From a checkpoint of a small transformer trained on Wikipedia.
Size: width 256, 2 heads of 128.
Each number is 50 + 12 x the weight over its row's rms, rounded and kept within 0 to 99. Layers, rows and columns count from 0. The size before them is the row's rms in percent of the matrix's.

# layer 5 MLP down (transposed), 1024x256, rms 0.0766, rows 330-384, columns 0-63
105:57 39 65 53 68 44 27 49 54 32 43 39 47 49 34 53 56 34 45 54 69 63 68 60 48 44 64 39 57 73 53 45 56 32 57 54 56 46 48 54 59 66 48 46 63 56 53 44 42 54 36 50 33 32 42 36 51 44 61 44 55 41 39 46
083:34 55 41 37 35 51 74 49 49 57 47 61 52 38 63 50 41 23 45 53 63 55 63 28 43 49 46 59 55 45 31 48 51 51 44 62 97 65 47 43 53 47 55 57 54 61 30 42 58 59 47 56 33 59 65 53 42 58 30 71 67 50 32 61
108:54 59 63 59 44 54 59 53 44 34 68 51 41 40 30 65 57 53 39 43 55 64 32 62 25 59 52 65 63 66 44 62 45 47 35 42 58 52 34 71 36 62 22 44 54 46 53 20 68 53 42 74 60 58 58 43 52 38 41 46 67 58 69 34
107:71 56 40 33 46 54 20 28 44 26 54 58 38 52 67 61 68 44 58 48 56 52 70 48 65 41 48 14 52 53 31 49 24 45 44 64 55 47 56 54 64 41 56 55 52 56 52 52 46 61 41 43 47 66 61 53 56 67 62 61 48 70 42 63
104:70 48 61 28 46 47 47 53 57 58 61 56 36 54 49 48 62 46 39 50 40 33 77 48 45 41 43 38 38 47 47 35 45 52 46 65 57 52 40 37 54 48 64 52 47 35 27 49 27 54 61 51 53 52 58 47 52 60 53 51 54 88 53 50
091:40 48 55 60 57 56 40 43 52 43 37 59 51 56 57 45 63 53 63 38 76 53 60 72 58 49 47 52 21 63 52 39 38 29 45 34 42 39 56 25 48 35 48 44 55 27 61 56 61 68 68 43 43 66 51 54 68 69 42 48 39 75 49 35
089:39 48 61 44 52 54 66 67 56 46 99 60 51 29 46 53 47 52 45 79 44 56 48 57 46 40 36 64 50 35 52 52 64 61 58 60 31 48 47 70 43 31 43 45 44 47 45 68 54 51 71 58 58 45 45 55 30 58 40 56 51 34 69 43
101:66 30 46 49 53 54 45 42 33 56 55 64 29 48 43 48 65 52 49 43 36 46 56 33 38 67 61 54 76 63 40 29 27 50 43 40 55 55 58 60 48 79 52 58 50 37 31 41 36 69 29 53 50 49 43 41 49 42 61 69 56 39 48 65
106:60 54 35 65 48 73 24 20 48 39 40 33 59 25 38 37 39 58 36 32 49 53 48 41 74 40 56 58 31 42 57 35 64 51 51 54 59 73 44 35 64 49 57 39 41 37 66 54 46 25 49 47 44 54 44 58 53 43 47 24 61 47 61 60
084:63 52 43 28 62 64 64 48 53 27 64 35 54 51 42 33 57 54 66 56 51 67 48 45 71 58 52 47 57 67 55 46 45 51 68 46 46 46 56 22 57 37 54 32 47 44 56 30 36 65 57 68 52 45 60 60 79 43 47 42 30 40 32 57
092:33 34 28 41 38 54 46 59 33 60 47 89 46 44 61 50 45 55 46 56 42 63 38 57 49 64 39 62 49 55 63 69 80 41 39 22 53 47 68 54 65 46 29 58 54 28 60 61 40 57 59 27 58 58 43 52 20 46 45 55 45 43 43 60
103:77 48 59 51 55 33 70 43 72 45 30 53 24 42 74 35 34 48 40 42 53 47 42 41 56 38 53 65 59 42 34 69 41 53 57 67 33 62 50 37 53 51 69 41 58 51 68 56 47 54 59 32 85 55 30 55 56 48 46 55 42 71 66 55
100:29 25 39 57 63 37 46 51 55 64 67 48 53 70 74 53 64 37 49 39 43 41 49 50 58 53 59 42 49 43 45 52 57 35 58 48 51 46 67 55 62 42 55 45 57 63 35 72 47 58 38 52 46 57 52 38 47 45 52 58 78 38 52 63
112:40 41 50 68 64 63 45 45 52 65 33 66 30 34 65 57 59 47 54 55 43 36 53 39 36 45 58 63 56 69 10 53 71 37 45 75 54 52 54 54 59 50 58 48 48 41 47 38 43 70 38 61 51 49 45 56 41 41 70 62 64 64 40 33
107:74 42 51 48 53 64 57 64 56 38 59 43 58 31 58 43 48 66 54 65 63 75 63 62 43 48 46 49 14 57 28 44 62 48 42 41 61 46 36 61 53 49 65 45 46 42 29 52 62 24 23 42 47 47 40 44 61 44 53 61 47 66 46 57
093:52 51 42 60 48 51 68 48 24 74 28 34 57 71 54 53 49 43 52 53 57 73 66 62 53 37 49 41 50 36 42 52 37 59 55 37 45 40 31 39 39 29 47 43 59 59 66 59 55 47 67 48 54 58 54 45 67 50 50 51 67 43 53 35
119:62 62 65 58 30 58 42 50 72 42 31 78 34 46 50 62 52 65 73 54 61 60 64 41 50 57 59 34 61 39 64 64 46 75 48 61 51 54 49 36 51 63 36 29 28 60 66 32 54 41 52 56 50 47 35 48 42 51 43 61 80 73 51 50
099:32 51 49 49 31 63 63 34 57 64 45 61 60 47 77 45 50 54 38 74 52 57 59 67 22 55 34 46 48 54 48 63 40 50 47 44 45 42 51 46 60 71 35 53 62 53 59 57 28 45 39 53 42 54 56 54 47 53 36 41 81 17 48 35
091:71 49 38 50 39 42 69 61 89 46 46 50 66 46 46 39 52 57 49 55 40 59 56 43 70 60 74 48 32 32 54 56 30 48 41 54 38 66 47 52 49 76 43 60 66 43 55 60 66 38 59 46 68 56 56 53 44 48 39 20 68 66 44 49
107:55 33 32 44 48 48 18 42 41 52 43 43 55 61 55 45 50 46 59 32 37 54 51 75 44 62 59 50 29 32 51 39 54 61 35 77 62 27 62 42 75 40 46 57 44 39 52 58 60 52 30 48 46 48 56 54 55 36 58 18 48 45 61 78
093:70 43 53 67 48 41 52 51 55 46 54 51 48 51 54 43 48 53 28 56 50 14 71 51 36 27 27 53 58 46 53 49 46 25 32 70 61 48 50 57 45 43 36 62 55 47 43 44 49 39 52 48 62 51 52 61 45 53 53 61 81 60 53 51
097:57 59 42 56 48 40 42 48 57 63 53 45 65 35 52 26 26 26 53 39 44 47 50 46 37 48 54 67 55 55 50 57 55 54 41 41 70 37 42 27 42 55 35 62 68 66 66 31 23 44 55 44 45 43 43 64 37 43 57 67 52 46 31 29
094:58 58 47 59 39 46 49 38 54 46 73 35 57 52 57 52 51 56 49 40 46 40 61 59 72 51 56 78 38 69 43 57 44 55 29 40 54 66 47 46 52 41 52 54 49 45 48 61 39 32 47 55 33 41 53 45 39 73 47 38 34 52 49 43
101:43 48 43 53 63 68 38 29 54 45 59 37 25 45 53 21 65 70 45 42 47 55 59 42 50 51 64 27 41 68 38 49 33 55 73 73 53 50 49 37 34 53 53 44 68 56 51 29 48 60 49 40 46 52 46 41 42 58 57 53 49 49 61 40
110:47 43 40 38 41 52 49 52 49 40 40 46 78 54 53 51 36 32 54 42 40 58 41 47 59 53 30 49 49 46 31 54 61 67 45 58 52 31 39 61 43 52 44 58 42 51 63 63 56 60 29 29 34 64 49 56 65 38 44 54 41 44 21 41
099:46 59 45 55 65 68 40 40 42 70 49 75 52 72 57 35 28 40 33 31 51 59 66 14 59 57 45 63 43 45 56 49 67 52 38 41 35 77 57 46 55 63 62 47 43 33 59 51 42 44 63 54 39 36 32 68 64 44 44 55 40 52 27 65
102:67 46 58 35 50 53 60 41 47 62 63 55 56 40 54 38 52 55 43 38 46 55 42 60 49 47 48 60 41 71 21 30 55 70 38 19 49 67 47 51 63 64 20 47 54 45 65 48 24 73 50 47 56 41 55 44 46 41 37 51 57 77 50 55
092:37 35 35 31 31 53 44 31 44 52 31 51 63 40 47 60 79 48 28 33 62 53 42 50 43 37 61 55 56 64 41 64 52 45 57 56 66 68 60 60 44 44 38 60 44 45 47 53 30 34 37 41 67 66 53 42 53 54 41 65 43 50 49 62
096:47 46 54 51 39 24 61 77 60 34 42 77 55 39 69 75 43 35 64 53 66 44 36 64 45 50 43 39 33 42 35 60 48 64 47 43 52 45 55 50 35 35 57 43 45 36 41 47 40 54 49 56 35 47 39 44 49 39 38 46 58 11 42 39
115:48 38 21 71 51 73 76 54 34 72 48 47 35 45 27 69 64 55 37 47 71 56 69 68 67 48 49 52 39 26 52 49 50 58 54 39 67 49 60 42 41 67 65 53 46 55 45 83 59 49 40 45 68 33 43 51 36 67 49 62 68 76 62 60
108:69 48 50 46 63 60 51 51 65 24 40 52 50 49 52 32 49 49 63 23 30 17 48 46 72 65 36 72 62 43 65 37 69 48 62 38 39 58 71 45 62 65 66 46 64 46 50 33 53 54 72 65 64 56 34 43 53 59 42 47 34 69 52 41
119:52 60 70 37 61 49 73 49 50 42 62 53 50 38 45 62 40 48 45 40 36 42 47 31 62 55 36 43 31 64 76 57 48 30 55 64 51 60 52 35 37 59 53 50 76 24 45 48 40 48 48 39 44 63 48 21 53 34 55 67 46 50 47 68
101:46 29 45 45 38 50 71 44 44 57 44 49 51 64 63 65 51 40 61 68 60 40 70 44 32 55 56 45 46 33 21 53 55 72 39 40 59 62 61 49 34 44 61 43 62 38 67 51 36 53 42 46 74 16 67 60 43 43 29 56 51 43 31 45
101:43 58 64 32 43 47 79 41 56 66 47 54 42 53 62 59 46 44 47 48 61 39 54 39 50 63 44 61 51 42 42 40 58 50 16 51 59 63 47 66 69 31 53 39 51 36 53 56 38 61 55 52 40 40 35 43 51 40 40 54 62 30 54 38
092:37 52 59 45 66 57 55 77 27 46 44 40 55 51 47 57 30 41 41 35 61 38 56 58 50 41 52 41 48 58 36 51 58 46 50 48 66 46 34 25 33 59 50 48 53 79 67 41 61 37 32 36 54 56 75 46 57 56 48 39 58 61 42 44
112:62 50 65 61 52 59 46 64 50 77 37 56 29 51 52 48 47 62 74 39 33 63 56 57 49 54 35 54 62 29 55 66 68 31 48 45 51 51 50 53 48 59 37 67 62 51 56 38 52 42 33 35 40 42 82 41 51 70 45 57 63 40 56 49
099:76 46 38 45 50 33 45 41 57 64 60 78 71 34 37 54 54 34 61 46 43 56 60 72 46 52 42 42 58 58 61 51 57 57 39 59 41 57 24 56 47 52 52 40 43 39 58 65 57 45 27 57 44 53 66 52 37 40 54 64 62 28 47 49
092:56 54 38 52 50 48 31 58 54 77 30 57 55 40 42 53 52 42 46 59 59 57 51 54 38 32 37 54 74 34 37 61 56 46 47 59 60 58 57 31 46 47 43 72 63 42 61 51 34 42 66 47 38 33 61 78 48 49 41 48 51 53 64 56
108:35 38 59 52 54 51 35 38 63 45 58 50 47 56 45 87 51 25 52 60 52 54 52 33 35 53 45 52 36 50 54 29 75 73 47 55 31 39 24 73 45 58 55 35 46 68 28 40 59 55 49 52 28 69 32 54 26 71 43 43 48 46 25 57
105:49 52 52 70 52 39 44 62 54 38 47 30 46 63 57 31 54 69 48 51 33 83 56 46 63 53 70 42 54 48 68 48 33 63 54 42 54 66 44 53 33 59 57 58 24 56 58 61 47 62 26 51 36 60 31 45 59 70 42 39 54 45 28 57
097:62 73 65 58 40 61 48 40 44 45 39 34 56 41 70 54 45 57 46 67 43 42 48 54 46 62 40 46 61 47 53 42 54 37 56 48 47 58 70 63 68 35 43 43 45 52 60 82 60 52 48 62 51 43 58 53 54 73 69 55 41 73 34 28
094:57 78 60 34 58 52 50 33 69 55 64 23 37 44 55 46 64 37 47 49 38 44 51 39 42 48 48 26 58 55 41 52 57 49 55 50 37 24 20 57 53 47 34 51 42 31 57 45 46 74 50 67 49 45 44 47 51 31 45 33 47 23 51 54
080:46 49 54 47 42 56 39 34 39 33 46 53 51 48 39 71 58 60 69 56 65 41 71 41 32 42 58 44 60 44 59 33 33 62 35 42 31 44 26 49 54 42 62 64 65 59 46 58 63 44 71 66 46 74 51 62 49 56 25 61 31 72 48 40
097:53 57 58 36 47 52 25 46 29 35 43 55 37 48 48 39 45 51 56 49 47 62 64 45 52 47 26 42 44 58 69 35 49 56 41 57 50 51 53 48 59 43 48 66 49 53 57 39 61 48 51 62 51 66 43 49 57 44 48 70 55 34 56 39
103:55 63 38 45 66 57 44 50 41 63 58 34 74 64 53 30 39 40 62 49 45 56 53 64 37 49 41 55 72 53 41 42 51 62 44 32 51 60 52 63 36 76 33 28 52 50 28 59 39 50 54 49 47 61 34 27 55 63 71 37 57 43 32 43
109:57 49 53 53 67 36 51 56 42 36 29 38 47 45 76 53 40 27 55 36 33 61 48 53 49 71 48 48 36 70 27 50 63 52 41 62 48 51 23 42 40 38 41 37 54 48 45 59 48 69 61 48 57 54 36 69 60 45 46 39 44 70 47 35
096:51 52 45 36 40 59 47 33 31 62 44 53 55 66 32 48 27 48 68 45 77 36 54 58 47 41 60 54 55 52 56 43 37 64 52 37 54 37 38 67 71 61 61 44 54 37 51 39 43 45 49 47 53 59 42 78 76 62 43 45 16 61 51 63
098:68 39 64 56 28 31 70 55 50 62 42 41 44 47 52 27 40 36 62 67 60 54 47 49 47 51 25 53 66 46 54 38 56 56 48 50 39 45 33 48 65 46 46 56 60 49 61 66 54 49 66 49 72 46 40 57 46 39 50 43 45 60 41 60
090:48 49 50 35 37 24 49 65 65 66 58 60 26 44 28 45 45 56 45 58 49 54 52 46 70 38 43 51 41 58 46 52 33 50 43 59 43 59 54 60 62 70 59 34 45 30 49 37 37 41 46 40 24 36 54 48 50 48 66 67 56 53 43 47
104:75 29 61 32 74 61 79 35 62 46 59 58 43 40 51 63 57 54 65 67 61 47 66 29 60 71 40 58 45 64 43 44 47 46 65 61 66 50 89 45 28 61 51 36 59 59 53 50 48 40 38 50 62 57 74 62 57 49 30 48 39 56 57 22
092:32 40 53 48 67 39 29 43 54 64 44 49 65 32 50 56 31 41 48 49 45 60 48 40 58 73 65 71 40 36 53 29 46 72 43 46 39 43 53 39 63 55 74 39 65 67 87 29 31 43 51 46 47 55 41 54 53 45 52 46 53 44 34 25
105:81 24 55 46 24 54 60 39 54 37 48 63 48 45 37 41 45 34 38 46 51 45 54 53 51 34 40 57 47 42 55 54 34 62 36 64 45 58 60 37 51 40 36 43 41 46 40 41 59 57 51 63 49 58 64 33 42 21 65 53 64 36 54 55
087:28 42 40 43 61 27 40 30 52 43 54 50 37 47 51 61 60 33 65 35 61 28 63 43 64 46 63 54 42 59 48 43 61 35 29 30 64 33 48 37 44 26 40 57 45 52 42 65 36 32 49 45 48 41 56 55 32 56 58 62 22 48 32 59
089:62 57 18 46 74 63 59 62 42 74 53 61 48 36 51 51 61 64 67 59 33 48 63 67 50 43 48 49 36 58 72 50 45 45 48 38 31 87 44 63 46 43 43 53 39 39 64 63 51 20 58 31 49 25 50 44 71 62 35 48 60 24 40 44
115:53 56 45 47 66 42 62 41 37 24 48 24 67 42 64 43 51 52 49 58 45 23 48 50 50 71 48 32 49 26 54 58 51 57 35 44 65 60 34 36 44 64 42 58 48 43 67 63 64 50 57 46 66 39 56 61 59 22 64 47 56 64 53 44
# layer 5 MLP up, 1024x256, rms 0.0927, rows 331-384, columns 0-63
091:35 62 67 54 66 46 43 61 38 54 37 37 28 53 44 33 51 54 76 48 65 44 56 53 61 44 50 46 48 51 39 44 47 27 53 58 48 37 41 66 32 56 54 42 56 50 77 40 77 43 65 61 53 28 46 46 59 47 65 36 68 55 66 52
101:51 59 61 49 37 41 78 68 38 67 36 49 35 42 87 59 36 46 63 56 39 75 38 62 54 58 58 43 61 33 53 45 41 34 30 63 58 49 52 54 48 54 57 25 61 49 46 62 38 33 72 48 50 59 81 36 63 54 47 29 46 44 54 44
108:46 75 48 59 38 42 63 47 35 48 55 44 46 42 68 41 56 52 55 36 36 45 75 61 42 31 33 42 29 70 67 43 44 66 73 53 40 56 80 48 46 43 51 57 55 56 49 55 54 71 41 39 29 26 42 43 58 42 31 58 68 56 79 67
097:55 52 85 69 59 46 46 50 43 41 50 56 61 77 77 66 44 39 43 53 24 32 47 50 53 63 66 34 56 31 59 67 56 40 52 60 53 37 59 52 55 55 43 50 62 34 46 41 47 39 73 59 66 49 53 48 35 64 58 57 50 40 67 41
098:44 31 40 65 38 56 58 34 39 59 62 55 51 59 31 55 37 29 40 55 31 62 41 51 36 56 64 57 34 46 70 68 65 58 38 49 42 39 53 60 31 46 39 54 39 54 41 50 43 45 34 60 28 35 19 42 55 49 65 35 51 35 52 31
093:49 47 42 50 40 43 65 52 27 45 47 40 66 42 49 58 42 51 56 57 55 46 45 43 42 41 55 50 52 32 48 62 65 43 41 59 69 70 67 59 57 44 53 44 42 53 60 43 40 59 51 55 66 53 57 52 52 73 41 33 71 71 60 54
100:51 54 38 53 54 68 32 50 32 49 30 69 49 66 67 63 35 58 38 73 54 66 37 82 67 42 45 39 44 61 33 57 75 43 68 48 70 58 50 46 39 44 39 58 54 61 53 67 67 40 85 57 43 48 59 42 32 43 65 57 50 49 24 50
107:39 63 31 54 42 55 51 68 59 55 58 57 43 53 43 30 66 43 55 35 31 63 55 39 43 72 52 34 47 50 46 20 34 52 52 30 49 53 63 42 60 44 51 35 41 52 49 34 37 66 60 49 46 32 48 39 40 64 29 35 55 50 60 62
096:69 45 34 38 61 48 39 36 63 22 47 56 57 71 55 51 51 36 59 30 44 50 63 49 45 63 57 46 35 45 39 68 32 23 55 46 45 47 58 39 34 46 37 28 22 43 53 20 53 54 62 46 52 67 64 40 62 27 41 46 57 48 54 54
093:39 61 59 50 64 64 61 31 54 53 30 65 66 55 52 47 71 69 43 74 54 59 57 60 48 66 71 28 62 56 64 48 45 47 43 62 44 74 19 68 43 46 65 58 66 25 56 48 40 59 38 64 59 39 49 60 41 52 44 40 71 49 37 64
106:44 54 55 48 60 52 33 44 53 50 29 63 49 59 40 61 49 42 44 54 51 51 54 30 36 56 59 47 58 54 60 51 40 45 72 49 53 41 55 32 47 41 47 37 31 56 43 52 74 65 62 60 68 63 56 36 29 41 39 65 39 41 69 51
108:36 34 44 57 43 69 61 48 39 49 67 67 61 45 55 56 45 63 51 49 66 57 55 39 49 54 45 35 31 53 30 69 47 42 66 31 64 57 39 56 14 52 40 46 51 42 66 55 39 53 29 37 38 35 69 30 96 39 54 65 52 32 53 62
104:72 61 44 47 70 43 45 45 61 36 49 43 62 41 45 61 37 53 51 53 60 47 53 46 21 52 44 69 57 53 19 32 48 36 71 39 33 54 54 53 56 44 73 63 20 37 57 51 35 79 34 50 48 41 61 58 56 70 54 39 53 60 55 54
104:51 57 40 56 60 38 59 45 31 39 72 14 32 56 46 52 46 46 69 45 46 68 46 52 52 58 44 46 65 31 22 46 50 39 37 41 42 45 38 48 48 55 50 59 42 42 46 61 49 58 20 55 28 63 50 45 54 51 44 39 45 39 53 38
098:66 53 48 58 59 60 32 48 70 54 66 55 60 62 44 73 44 50 44 45 32 44 47 30 69 33 40 63 43 52 38 47 48 35 57 49 71 40 67 62 60 82 55 68 52 56 29 31 57 32 41 57 22 47 52 55 22 63 50 68 36 36 39 61
105:56 35 53 61 54 41 42 49 76 52 52 46 56 49 65 57 37 39 72 48 63 54 54 68 61 48 50 59 23 41 43 70 58 41 34 51 57 41 50 43 60 63 57 45 42 44 43 52 38 59 59 35 60 92 72 49 63 66 78 45 67 40 49 44
099:55 50 64 38 51 55 44 29 52 66 71 52 72 58 33 41 67 53 45 39 35 34 48 33 56 45 74 70 41 43 48 25 63 57 55 61 52 59 51 44 51 42 47 68 25 56 40 34 67 55 57 47 49 49 48 55 49 62 55 54 59 45 32 46
096:55 45 35 39 52 52 65 59 68 57 60 42 66 41 48 42 43 51 67 42 42 79 40 56 72 33 50 50 54 37 75 41 47 51 43 56 46 44 31 46 60 28 68 51 36 50 50 57 49 55 66 55 50 50 69 77 35 57 57 37 36 33 51 60
105:52 31 48 28 47 58 73 43 71 67 71 52 54 49 61 57 75 65 61 51 44 54 40 64 70 76 64 55 64 22 53 59 33 33 46 47 40 49 45 57 58 50 40 28 27 39 60 51 56 68 59 60 37 39 44 64 60 66 59 68 64 55 75 56
095:41 65 49 37 56 60 63 54 51 53 81 48 42 24 72 49 52 54 46 31 43 59 65 51 53 50 70 50 46 62 29 54 55 45 50 50 52 40 31 31 40 24 58 46 36 73 44 52 51 50 40 59 49 37 60 49 46 40 42 51 66 57 43 47
094:35 62 52 32 53 78 44 41 59 81 44 31 56 41 65 62 69 56 58 53 51 49 45 56 60 51 51 59 62 50 46 42 76 38 66 43 40 60 30 55 46 63 67 56 32 46 29 54 49 51 58 52 52 70 22 40 51 24 55 53 56 31 44 67
101:52 54 44 50 35 47 63 54 55 50 64 45 67 54 35 58 39 42 63 30 62 63 39 32 41 65 73 70 37 59 51 58 61 48 48 39 84 45 52 58 45 60 61 47 72 70 40 39 48 55 49 47 57 62 68 47 59 51 63 57 26 41 47 43
100:44 41 61 55 48 47 55 41 27 27 64 69 54 43 59 31 50 52 51 21 45 68 59 42 61 58 33 49 53 63 64 66 58 43 35 45 56 31 72 49 40 43 48 43 50 60 61 34 51 72 74 57 44 37 57 45 55 80 65 59 40 46 63 48
110:38 36 44 51 43 66 52 67 52 52 41 39 65 70 42 37 62 49 47 36 45 35 27 37 61 32 53 60 45 45 63 59 60 57 31 58 15 36 30 48 56 50 54 62 39 48 43 56 67 47 49 47 41 57 44 42 69 26 31 53 47 17 37 49
101:48 44 59 50 20 50 67 39 44 29 47 47 39 39 47 50 49 43 52 31 50 64 35 63 74 43 38 40 58 53 54 45 48 28 50 63 56 52 25 41 59 57 50 56 41 81 46 35 52 59 56 41 46 53 57 66 55 49 50 31 58 56 31 46
095:52 42 52 59 50 50 35 44 44 34 36 89 56 54 53 48 49 56 55 59 56 37 49 28 57 53 72 50 64 36 38 59 39 58 41 60 64 56 45 60 55 52 55 38 35 61 52 65 72 52 38 40 49 53 57 39 38 51 40 48 34 46 52 68
101:48 53 42 57 57 58 43 67 31 50 49 58 43 63 24 55 43 42 59 43 53 42 67 60 43 65 52 47 52 61 58 69 48 55 35 27 24 37 54 46 51 57 58 61 66 45 74 63 50 67 62 68 45 59 54 47 47 63 40 37 56 56 62 27
095:66 43 36 69 38 36 48 66 28 49 50 14 47 51 40 50 38 50 64 54 31 37 66 43 47 49 69 56 54 60 52 45 57 52 58 66 50 45 53 55 58 34 50 47 67 49 43 38 40 47 60 59 60 71 50 45 50 70 73 38 33 43 44 69
111:48 52 35 49 42 55 53 58 30 53 52 42 37 51 57 59 54 26 71 44 60 47 62 57 53 67 50 56 47 39 70 58 41 74 49 47 46 26 61 73 51 49 65 47 61 44 62 33 59 43 66 54 51 55 62 21 58 78 46 58 46 44 42 61
099:33 36 57 19 50 61 43 84 59 22 40 67 56 41 51 32 52 48 54 34 56 70 39 40 40 44 34 42 61 51 44 49 38 53 43 33 43 63 33 52 46 63 52 60 54 71 35 48 45 50 72 47 38 46 44 35 83 51 48 30 59 36 58 41
112:58 54 52 48 67 52 70 45 48 45 60 66 33 59 36 46 34 65 45 56 66 51 76 38 48 55 45 45 61 21 49 47 54 20 54 67 37 51 51 36 72 42 59 44 52 52 66 56 59 46 44 46 56 60 42 27 49 42 34 54 29 54 56 60
103:56 31 58 47 52 25 35 53 32 45 25 43 45 69 50 73 44 53 57 59 28 50 67 66 42 62 46 55 47 61 52 51 54 46 43 49 54 49 37 27 27 54 58 48 61 54 61 30 43 57 48 52 77 50 55 50 45 42 56 56 27 42 56 46
100:53 47 51 43 59 29 52 47 66 40 48 64 31 55 31 52 42 52 71 29 39 49 29 60 50 45 67 52 47 44 66 61 50 35 66 60 34 38 42 52 46 52 54 44 59 62 68 44 32 39 52 65 49 48 78 56 50 38 47 27 37 33 43 54
091:44 30 47 26 52 42 22 65 46 48 45 56 57 51 44 28 63 64 63 57 58 55 52 44 39 34 44 50 47 52 38 77 41 63 63 56 23 33 61 57 53 48 48 30 54 55 37 18 61 77 64 57 53 58 44 57 55 57 55 49 29 41 48 39
104:47 39 53 49 44 62 55 37 35 43 38 37 73 54 67 65 37 74 68 48 43 67 63 29 47 46 50 67 49 46 53 33 45 49 44 64 33 49 38 44 39 35 53 70 57 49 24 32 59 53 50 47 51 36 43 58 61 55 58 51 61 25 43 55
102:45 46 40 64 54 34 43 53 45 61 53 57 52 28 72 34 48 54 64 59 58 55 53 64 52 46 59 52 75 52 54 52 63 84 37 34 46 46 39 34 60 44 45 70 50 37 35 42 56 76 36 35 57 43 67 34 60 72 41 24 55 44 60 62
094:53 42 25 37 53 48 53 51 38 39 41 41 65 65 54 40 63 54 54 45 40 24 12 40 59 65 40 55 43 54 77 64 27 39 55 51 56 51 39 53 61 69 46 61 60 37 52 49 38 35 44 48 35 57 46 36 59 61 61 49 69 49 33 56
107:51 42 58 46 65 43 56 43 49 40 31 44 42 37 47 32 66 49 65 59 49 40 44 44 52 33 51 58 28 66 56 43 33 62 64 74 30 52 51 51 39 46 53 38 46 66 49 35 29 60 37 42 43 52 56 40 51 40 51 21 49 28 54 46
103:79 60 52 50 40 53 48 43 64 60 62 62 46 52 18 69 60 37 73 60 60 51 32 44 55 61 45 65 42 48 60 38 69 55 51 48 41 56 43 33 66 50 34 53 43 55 49 57 53 53 52 51 37 68 38 80 53 72 58 55 51 47 46 48
089:37 45 67 56 50 33 54 33 59 51 51 71 82 49 26 44 48 38 38 50 63 42 51 38 67 58 64 60 34 35 65 65 65 41 53 49 75 33 47 54 54 33 46 49 54 25 32 41 40 36 56 33 21 63 73 48 39 44 41 46 64 48 50 37
101:60 55 54 52 57 69 62 47 49 71 36 61 53 64 57 44 31 50 49 37 53 36 52 45 60 57 58 71 56 34 58 41 51 51 40 77 65 57 64 64 33 42 37 59 59 57 37 50 52 57 52 66 58 49 43 53 36 47 39 55 48 43 48 38
094:60 36 51 41 36 34 55 50 52 62 37 30 54 46 37 43 59 52 52 47 42 44 68 38 62 48 63 62 33 41 48 56 67 45 43 46 39 47 70 48 67 39 44 41 29 64 54 38 47 39 38 53 42 42 27 48 49 25 51 44 62 44 57 66
096:26 52 33 73 41 52 55 73 71 59 53 56 65 52 49 50 57 61 27 41 29 34 34 53 52 52 34 55 56 38 46 40 77 42 68 54 74 30 62 65 26 63 44 56 46 46 53 63 47 55 46 45 37 31 68 40 44 36 49 56 43 63 48 52
099:54 42 81 52 46 48 63 26 58 34 40 61 51 75 56 57 56 23 46 66 61 56 44 60 49 53 49 47 35 38 43 63 61 37 52 36 56 48 51 48 42 51 42 35 55 47 55 38 53 52 60 51 48 37 31 45 54 52 51 39 35 26 58 53
100:32 60 52 59 52 62 53 50 52 62 66 66 51 53 39 61 46 26 42 46 54 48 40 52 43 73 60 45 75 56 41 53 53 65 48 49 52 45 49 45 48 55 59 43 38 44 39 52 41 64 38 50 15 53 67 41 65 47 54 48 42 41 47 66
098:46 51 22 59 58 27 41 62 41 31 58 50 46 56 33 45 66 63 27 53 59 50 29 41 56 48 42 38 72 53 55 58 51 56 48 65 75 43 49 25 56 43 47 58 61 72 59 71 58 36 54 44 43 64 77 47 50 55 47 51 54 37 31 52
098:58 49 60 24 50 85 45 57 60 29 37 63 53 29 52 55 51 53 30 38 47 50 52 42 73 38 55 56 65 46 47 55 31 59 49 23 55 54 60 50 55 48 49 68 55 55 52 39 46 51 69 63 36 37 54 53 36 39 50 44 47 61 44 63
092:49 57 43 36 36 60 47 64 63 42 53 58 55 81 51 65 46 48 56 55 33 56 63 44 54 33 49 52 39 39 25 31 61 53 57 54 49 43 62 43 54 57 33 72 69 56 47 56 59 62 57 48 79 54 53 49 57 76 45 42 38 61 48 43
107:52 51 56 46 15 50 49 30 52 42 48 31 40 72 39 49 65 54 64 32 65 50 66 37 43 38 47 54 35 40 42 56 41 29 68 52 34 55 48 80 43 47 62 75 69 33 59 36 47 55 39 62 62 52 53 35 54 45 67 46 47 56 47 42
098:60 38 51 44 57 40 47 46 58 58 54 22 31 48 38 30 56 55 40 62 86 22 45 41 38 41 51 53 61 37 56 56 48 44 51 62 69 48 57 40 53 53 29 53 40 48 24 57 47 49 56 49 53 42 59 56 45 55 71 52 55 25 80 72
108:57 29 55 75 40 50 57 75 62 59 50 55 70 65 69 51 58 62 42 58 75 24 38 51 40 37 44 66 51 21 57 37 47 36 63 49 51 44 50 50 74 32 50 42 40 42 58 56 85 65 43 55 64 42 54 43 54 55 54 49 48 48 85 56
096:41 59 50 65 47 72 41 58 54 33 54 34 40 24 80 50 47 34 59 49 54 38 54 41 57 45 72 50 63 78 41 49 57 42 60 36 45 53 68 37 23 34 59 41 52 76 53 59 48 68 35 68 52 37 40 60 57 16 40 54 68 44 72 34
098:46 43 57 49 55 42 46 46 52 49 36 71 57 53 70 53 40 49 57 36 59 60 53 68 65 60 57 37 56 58 54 74 50 51 38 53 46 42 39 43 48 69 71 55 56 54 49 20 55 46 39 65 24 47 36 38 28 33 49 28 37 41 70 45
101:16 54 47 70 51 43 55 50 46 44 52 54 43 39 47 54 54 51 35 53 52 42 61 37 42 58 55 37 55 50 41 41 41 49 53 34 64 39 43 17 48 67 58 57 49 26 21 49 49 34 65 55 38 65 57 43 82 63 53 51 53 47 60 48